config.toml
n_kv_head = 2
d_mlp = 256
vocab_size = 8192
norm_eps = 1e-06
extras = ["local attention windows", "gated attention", "value embeddings", "hashed n-gram embeddings", "a smear gate", "an embedding shortcut", "learned residual scales", "skips across layers", "capped logits"]
init_std_down = 0.0
beta1 = 0.9
warmup_steps = 499
batch_tokens = [16384, 32768, 49152]
seq_len = 1024
steps = 3332
Each number is 500 + 25 x the weight over its row's rms, rounded and kept within 0 to 999. Layers, rows and columns count from 0. Numbers have three digits each. The size before them is the row's rms in percent of the matrix's.

# layer 2 MLP up, 256x64, rms 0.289, rows 206-255, columns 0-63
095:502529509529510514455460493519527532487513510479485480516521542504528514553492489491511557529502511476504461513511510538448476493515529487482489472519435488549509498501505479512465503496469510
124:500484501499470507492531433513505515495513505505457459447509511473471542466488526502533485546519494507504484464530490471486521493511475480506470479479492495566522508515457489467517474493487512
102:508444467523510513528504500498443530542484527462495485515484494467502496523508481495525472535438487475471504496490504501492529551532489522470536473483496519492526471540522506538495512510493517
098:523509472515461534481534515517477491503485526478514471496476504455504536542503498475462477501508496553526506468485490464492478506505475480478506494481525532469489534498516438490467457533521532
095:500509519478497526563520455542551502502505462497496521481496505500520485486478461538508510522502457485472479492518480489490507452511482495500489441536482526524523502487462471488477462498461510
103:474467519508466472451530500493484543500492486515483519501480457499519558465481493475482482550464465522464486485489516513507527519567467484490528503492473504503521520505513494462477485513522505
099:467513497520469454529536494496546504484483493459477526495515493465529486500493487483523527529505444495481501497511483495481523513529492498451486514456487507479535519516525453539517473463504546
093:451479504500480491535473491474522453468507507486433457471515514476526554514492489505480502527512536478513472514508506477506522484498491433531494473495485477502489522473495512457504509479466505
097:537509518521491485527546479512541503509507519488477517502526464509481520522515497528506480517549535521525464512505512479507515486542472448478468533509509529537526490459509500483522442498530530
115:520487536561461524505482451505492506474524472478461477525479492511494525528495507573547468484489499498506519497472486501510482520466498507468478477526482513519490502536473514490522539489531529
099:478451471510496461475536471507485519473487484498493527503447513450497531502522473460526473502526507513499476503495501488513478479530514500474501524447521479489557544537483496520512481519478466
102:492487504487492469516476515501518462523479520454537538511459536485484508474528524482478496496564517515469509505473474476510523479496506458494517508548519525502539558550487494517522504491511500
090:516528502491504532483472499504520513532502562497463459491478485544440495522473457449482548530478537498507513490454483483478503487529490485468513489457483535495490526489498502503501509494499518
094:550509476507484506551553478495462514520482468498463516490498492478480505498498459492503510543467469507490494473492522544545531510519472503524470513475522498519498487471503474491522476517569488
086:520474465533513449460517509516466512505493500520470500471539518511528511475493502515524507485506485517507547505457519470462460487519491477497487513465521497566502512465459519482469487500543485
094:531500501497479501496444495505470483527459531489466513529489492516505475502515476484472489469508512478452494537495528492470530483473484425495508527494525517498508581503492479508520520473495515
095:513517569534486521482457481507497527489501514506492469481497490519452542538486475507546524504486467473502500458470475507457505449524462501481486476496540512507522485487468514499482500499488533
087:497482534477486508545483495495513505459438511495494486495496485519475495526465476567512495507498512548514473507513489511524578507498499455502533500526489511501482491505535487474498534475455494
092:496510473524532485555467476501519468514554512484522479464490521503489491498531523451467488526482491531500464519463512462490495522507503488506494451493515514487498485504500498499413504497467496
103:516481468520505463501512510483498454516530516488504516492477528469485470541509520461472555515486473492517461481501509444477507485526492501526480506469534534485500489492533468517478485440468518
078:561498516475521509515476477501540490457521488491510504519495552475497489537474505469468531484505514509497454471474512468511492468501497453485455513532526474495518562489493493476497515503462505
093:533464477513491529499492464546484488479486522520500507432498519526511499509476442524484495516530528472449513513465498519526498498472492481486475534474496541488486543487519523478536473493519481
093:466471502463488542482470511515491491525528531468487521504487520486529502521512502496498512531531518503513523505505468493521554492527499530536537459546468578513465536501494491493481515510492519
103:504525529477512498499497484528532481517511511514482463495479507489498464505486491499444555550521468472468514458495546467472491477527527502522493437522481484524500499495502474534460473498520497
102:474450504502503488555458497523500528511524505455512523519475478486491498479501516468471529491526497513480513496515471461488514507516518476546514527554540522512469540507499528507509509442478472
108:443435490542503469510493512509508481501473490510486460495519498484469527475499472493490487515484470504506496499490483442514465491501483428493485517467521512518486557501500542488539480505498509
096:529515537516495515500545508504562524470509526477509481536533496532519540445490519481486502492526515453504504464467535472477491493506458535494453514546490529502501511478487518502500502510510521
142:522499520516509504486467490546472497469484499501475512464484515514509511469501499518491488566520504525499395480500494509519489503523470490534481480470509521477510534515484483501472490507537540
082:567483479487534542502460528481494522528483490515496493526525520521557469484466469520470510524520493535496456522473533466477500473502516509499507530525492500464518543494517518513485525526495505
124:482463528509457492532504499495529457507520479503481531491505504470518548512549509544462481498531469508455506460502507536484487553496476478483501514486562524515485534504496488499472489494504480
144:491474492523461504517520490525486500487472495525474457466500509459471546504481456504469527519450470550493483526496537489516506546532452478537498521498513543490483501486494504509500476502508463
105:568464505526509537490490467474488464544501498512498474466487517465527482510515517469496500488514489492478443489431496502520478525510479462460479513485522499537515504492498476489518481482522529
088:493514539487510496526479495520504504500526483431469506487512478495501531473490496516515521481488468460527450501517505529514528480554485496505488507499480507484508463456492501512453486486489583
108:496485511527520484521515485487529449478472523478509498523460509471513490478522481528519530487479521522434500474536495503478551497510521510515486531518500534490556500523504491487492482481427516
094:443445483502499482510482499472505498472520528446457535503455485497506495483499486479469548502539507509518491505494493483515540505498492449499501525552533495504523544491518498540495525474511491
088:481505490480515543542510491506540467519484564495504527490502503497487478501493527516473517517463458442472510458517505459479529469519481508532529466457505512497508486497485520513508508477448500
094:530538499547560496530486529504480500508531539498510485525486563505513487485467511552507546498467506536491483491489528507493538505546485487529503500538500525514523498473480515487516528508533514
106:494510479520488494480435489469462496520482537486472447485487517520511518489496467525562500500476463518470497478492509507484484467528500516515520463488546493461518478501501503526537455526500473
135:494491512477492508503516421499475485516503509486462557503485521487491518493484461529499515513501507588524505516478477456492492494498453471497457489502515519469508465472475503489480497503515521
109:477499480499518495559482449534465495515507528502487453523524539503523480528482512498534512489470472471444474518521493511493474529522494487484466495507526506494528518453491517549479520482495534
083:472476483512473462482505535476482514490432488477517554520535556498513465514548514506519524524534459498520486493518513477485485487517499465491482506546513501497494518502536499486513519479487542
079:485468465519497486552487497474452470529450478492485519475501517481503519537520478528519478511478518508491479525492478502491530518492529461531488454496481496465523502520551447474467500475484495
095:461520476500458501507513486517463494485495538510508516555507573527520505489527506476506516508519513495515524454497522503502504515466512473456438485484532511501537471538497528512480476523520499
094:508509522482470474514490466494482449514525473483464511484510500457477535531500541531539482532511515480448551516468522496505481539504515494453479501475517476504534499478472544514491496482513490
086:482505475485501508489482494557495518505517520520506477519490484490478461462516504493490508464527500521509498471442552516483495534480460440527474476460543522525476525533464517492495476505479492
094:497504496549483498515491516504542477485469556464505513539478503461519519490510472468486456514495484541499518495466455461503478457482507509514521538486497540498503554522492459504491505492480472
091:436516513492496493503485495489540473513484509486473466480488488501500487498481483550461537521517466527497521491475527512519503498488513492533472466514474518464551476488531506522521511436447495
107:475505494501510506510542483520516518513493551540465507487456532462521516475557507473503541508517527488465485496468494490472470446502505493477481499484544483491513543529503531485510478528523475
092:505482518533506523481475508500484518496465504491467520538521505483499525501457486493478499474508518462535494462493512473483463538483482428525463505513523492508527555492529443501525532493482504
086:492452501516527480473507495481521481499476508446448520504506509487500480495510509518523503525453582544489518526468496510510522489500509511516520474561475487528475483529522484478524508510472504
# layer 2 MLP down (transposed), 256x64, rms 0.302, rows 206-255, columns 0-63
093:492473544484459536510517493497536500537524482506518524474506515531476491491493472527487492502507448519548543462490495437521482502502511486502496533546531517500461499486488527517507505496556497
115:525524468519485484481495475497485500515523514522489476476485485473458522495480532448507521523466509471519498478557510518485501466458504480537479498484492476526529513546441493443512509492511522
111:534486453470522527507534515563490508522489529514553541549499496512494508478544541521500505497496484507504521499485506518520523507499536524531532455517517527496495492470509532512486508485497443
095:491522494530498462466527561488479504479460533477485554526495514501515528518513497530464529489475489531535532474518513519500471472493517462520526506486515486455445538508491499480489484507521508
092:516505471482532498483488505532473497541532541505512500505460502532489474517481540476493494469519459487529517441497525550553493503495499536502522512515508506507454449538507528508502530487516489
109:507468502467471483442528505522484510467511458525486520509501496525509535503487513467485482504444501525473465524478500535486533481559471508518525490532491455481532503507517488493489493544478525
097:519516485510504472475503481494543464522490480447517495480513510459496462502499475523493500479505514472481519507554465499570543533512501547525495494453461505519486491492483462467494487491504518
083:538536467483520472516520511530519505514535504531532510530499525553499501471488520484521542475488496464502484516485491538502498476509514501512569476555496484515521459544511498516494495462514481
097:498502464505545488488527487509532527527490526462437510474519463504520550513506517472505517488511483514524469531504477494513485525509523476501499520514516511487544482556506557520544530516517492
110:554550539524466487519503488486482485507515492499498502551458493506505509503498540513513505500469479499506545470489479485518482517469557505482467490493455537487475493511483528482475554506538521
109:539538492484490456483510514509530490486513488514497523485452505509492497503544518481519478505483504476504472452476512533487462491525521507447488533479489527466544529510502502528471511542436515
096:507513480508524508464475495466493554509465535502497512471520525545486525486535506468474514485485534500509525523496510509480513463522458543504516497513514537503484495507531543450464475537474466
096:494492479470481492470537530492522506482504498461485454451509492472511459486541516502472483459546520545492453508473514515478510525469507478491493485513525514553485536470494482508514495531495536
100:506501479467498516506536492529500489509446478503490532512518508501465493501477477489474527533461491515505516487461468521544540462480486545549473449530512479497517503497480471498484506504550464
076:504509487530516514492471546497523517471464481487531459471506520491486552477469482503528468492482506505530571494511454472492458483494515545525506545481483481506525481497466478513503498510496528
090:505492512482542477468475494465489503528483461471451470422526545521450498504511506496511525482527488489530490503515472484475495511509485507469518540504534461494544493501508529505506496526484523
104:505505473532499445539540513515484471507477490498466463520487484474512512513495475496547474482503465488472461468545488550462513472482534483471480480537525464492490491498485514485476487479500527
082:554519485487501489528490527546491494533529492537511496498490504524519511525491508500523462504488485473457492528474505496481511498483590493506553504518463468476504468514487532488480536492501468
083:457498495477495495538478513521527531538457556499534473524494515476526518502529474499514525538511495500487515535480502529517468471503500494513499442529460501492472500491494492557539489540492487
096:481459496559502468470518482483527474531517455476491522484501498501467470495524487511503521476479485496504524490501484515499534502515507528533511526514521508503518470517515476442521508435517564
080:492508496562468495462517539476467516503492515514530509487473454450479494467499501512465499504509465472483528484471526492443515536498498501523516476484480513484499485494511515572521478471514501
087:518494495480481475474492498511466510490503482518495485410489524500496485497459445522467480484513529474501536505462444506515479533463508516506488514458506508525494508532537500514505470539492513
083:503472496464496516516481511511487534458529499472526523516475555495492454481480484498487492489530537486459511519543502484529526497472502555492544472531485517508471517497491477463491526507508447
095:529508491420527481506508497519507489513517545501532483472490513477492492508491519512509456484530452498535464440513478525495471505488505466489468509516485491476496486489483487554501529519460472
093:519488512530513495517447508515456585508468483480499525517513524530513486484502470496513510454537523496508503493559473504491468449495507534521511483501531489505500488481479524493512488488482453
103:476470521527521520519486512545491520515515492487477503509543532516474523469505464482501481446460480501530506525533477475482475481528490471549492538463499465540492511486497549518535487513494514
095:505486457490513493539478547462485469543513493520464486498492458485474489532498494530503512507458493468496492506553487528541518534503506507507518489464481495492451476517509511494510505437470468
141:502485516492502466499464514534484526484479497511490496469481511527491503511486501514508475521545549509539463487510477491527502493534493520573482493469517504445529552561473477478494500501511506
075:493528550462494522492506516477518497453457529513513490488506480475464499488456530506546511516534519512550511473569497514462506526477510491504500506493461470501522517474483489482517503493485456
133:517502533474455519531484511471520482478521497532504511473531483483531536495500521551496505484530503505495539464493531520491466544511480448486483505466545511500490564497500488506456513510501473
168:480505478491485517518519505526506497494486500527494438491523514493458534501487500529461517471444492549498491550452516505544524506509473469539497510505490531495450506480485493503478502501497443
095:555536499520483530516537554462479513517444513488502514498515495482506491463460510507523541490524531489508506445486538478485471510475487517514486531464495476513523522501510502507521517468500455
077:528527485505500473450504489519503484513488511479487480503517528492498531516485495513523508465556482505541488478511414493516494477516456526479544540466527523493509503509460530485483506474529498
100:512509496471564508489537507496509495491493509475506487470522526504532528549515514500504485505526525469505464471482536480503457447521472458523487533466484513493510506470483492567488468490483513
091:535518494534517478468462489516498543502487521497498538474489539477462533478556475505499492503562503492512491478495486483473476487523471548486531494485521498509469513517516521489531484552528473
089:528498526519488486488514550502523516505511496510531512528479532504536492475532521500484496526545475527492465505447535498516461513518543516469459502540465519515527512536540474489479505511457494
092:500457511479456508487518487475509498449461483531515507483471489518489514515469496479509512537497503478533486490475524485481479472473494461453444515486498497472499489519538507516439476527452499
110:499503497499474489494500489505500463548495502531506492506465524548552503480512465511470459459477439466500529500499531563506500455498522522513513511526498498485501465534471497504525461507506486
137:520515490463480500542532471496499498531521518506513525505498513506481520507482459527493533537516517582537536517509473471507454477487455468485489508519502503431503495502474491486474507502503512
112:535479471494504542500505493561478489563522522497517494537485536483517485498467548544501499472457477486477480502514489537502523524544533516485526519512517477509486481512518527534486502494480525
082:571579493468512485517535525496482482503513472513501466491519509472491467530521506501490484459483527476488450508500506513511504484480530502526500497490472461516476483485490472479472535500523542
077:544517447473518458527518535512495495569479485490522493499501466525478501515518493526496460472463495459484489540515499520508507480471568493520526492484466477489492484541500484475501499493503504
087:462549517509473495444515508522542504455511455501495504489488461483511526543544475462493492509505456531491517514470462510506496518508466452501508500477493534472504522491484474474505500537496493
088:528530523458463493477458489479468478514493484499522489511516467492502542508445496541489521531521497495491583531539487523483477519481489479490502471477475486501471469470499506491494528485523515
080:516478467486436467507516476499499515525457500483498442461526500482486502522551464483518519495457500483517489507517454530510474502520505520518492503484487467491451473535469483500464516480514517
092:525514434529494460523480512494492502526462546464525456552486489494508502493523474513490451526469475496491514476501484528501490501505488509512491506469478549449478472486474508477486465485485482
084:502498495520554522520549540476539487513504477498500522521504522503535485534502499471505434501503515538497469483482515500463500476494572529503541493529487475498474475527475493476510484512525513
119:501520543513519448495502505514521484505521502515504539466478481471518503463562500451488492498508514514476480464505479490489452441487537482526495506470532516470511519511501477505461478535496471
080:534505496534498518481489545521460564522500484506504527537527556513485501506468488504519476478460474507504515514526484495488466484493531500558494527485486452487504487476502515503498523470506445
074:490505442484530491492516544521514488503496478505483536501487511493484510533501524470535475468455519493488517522498511488504508524465577527527522475514477485491471473540493509475515516533515445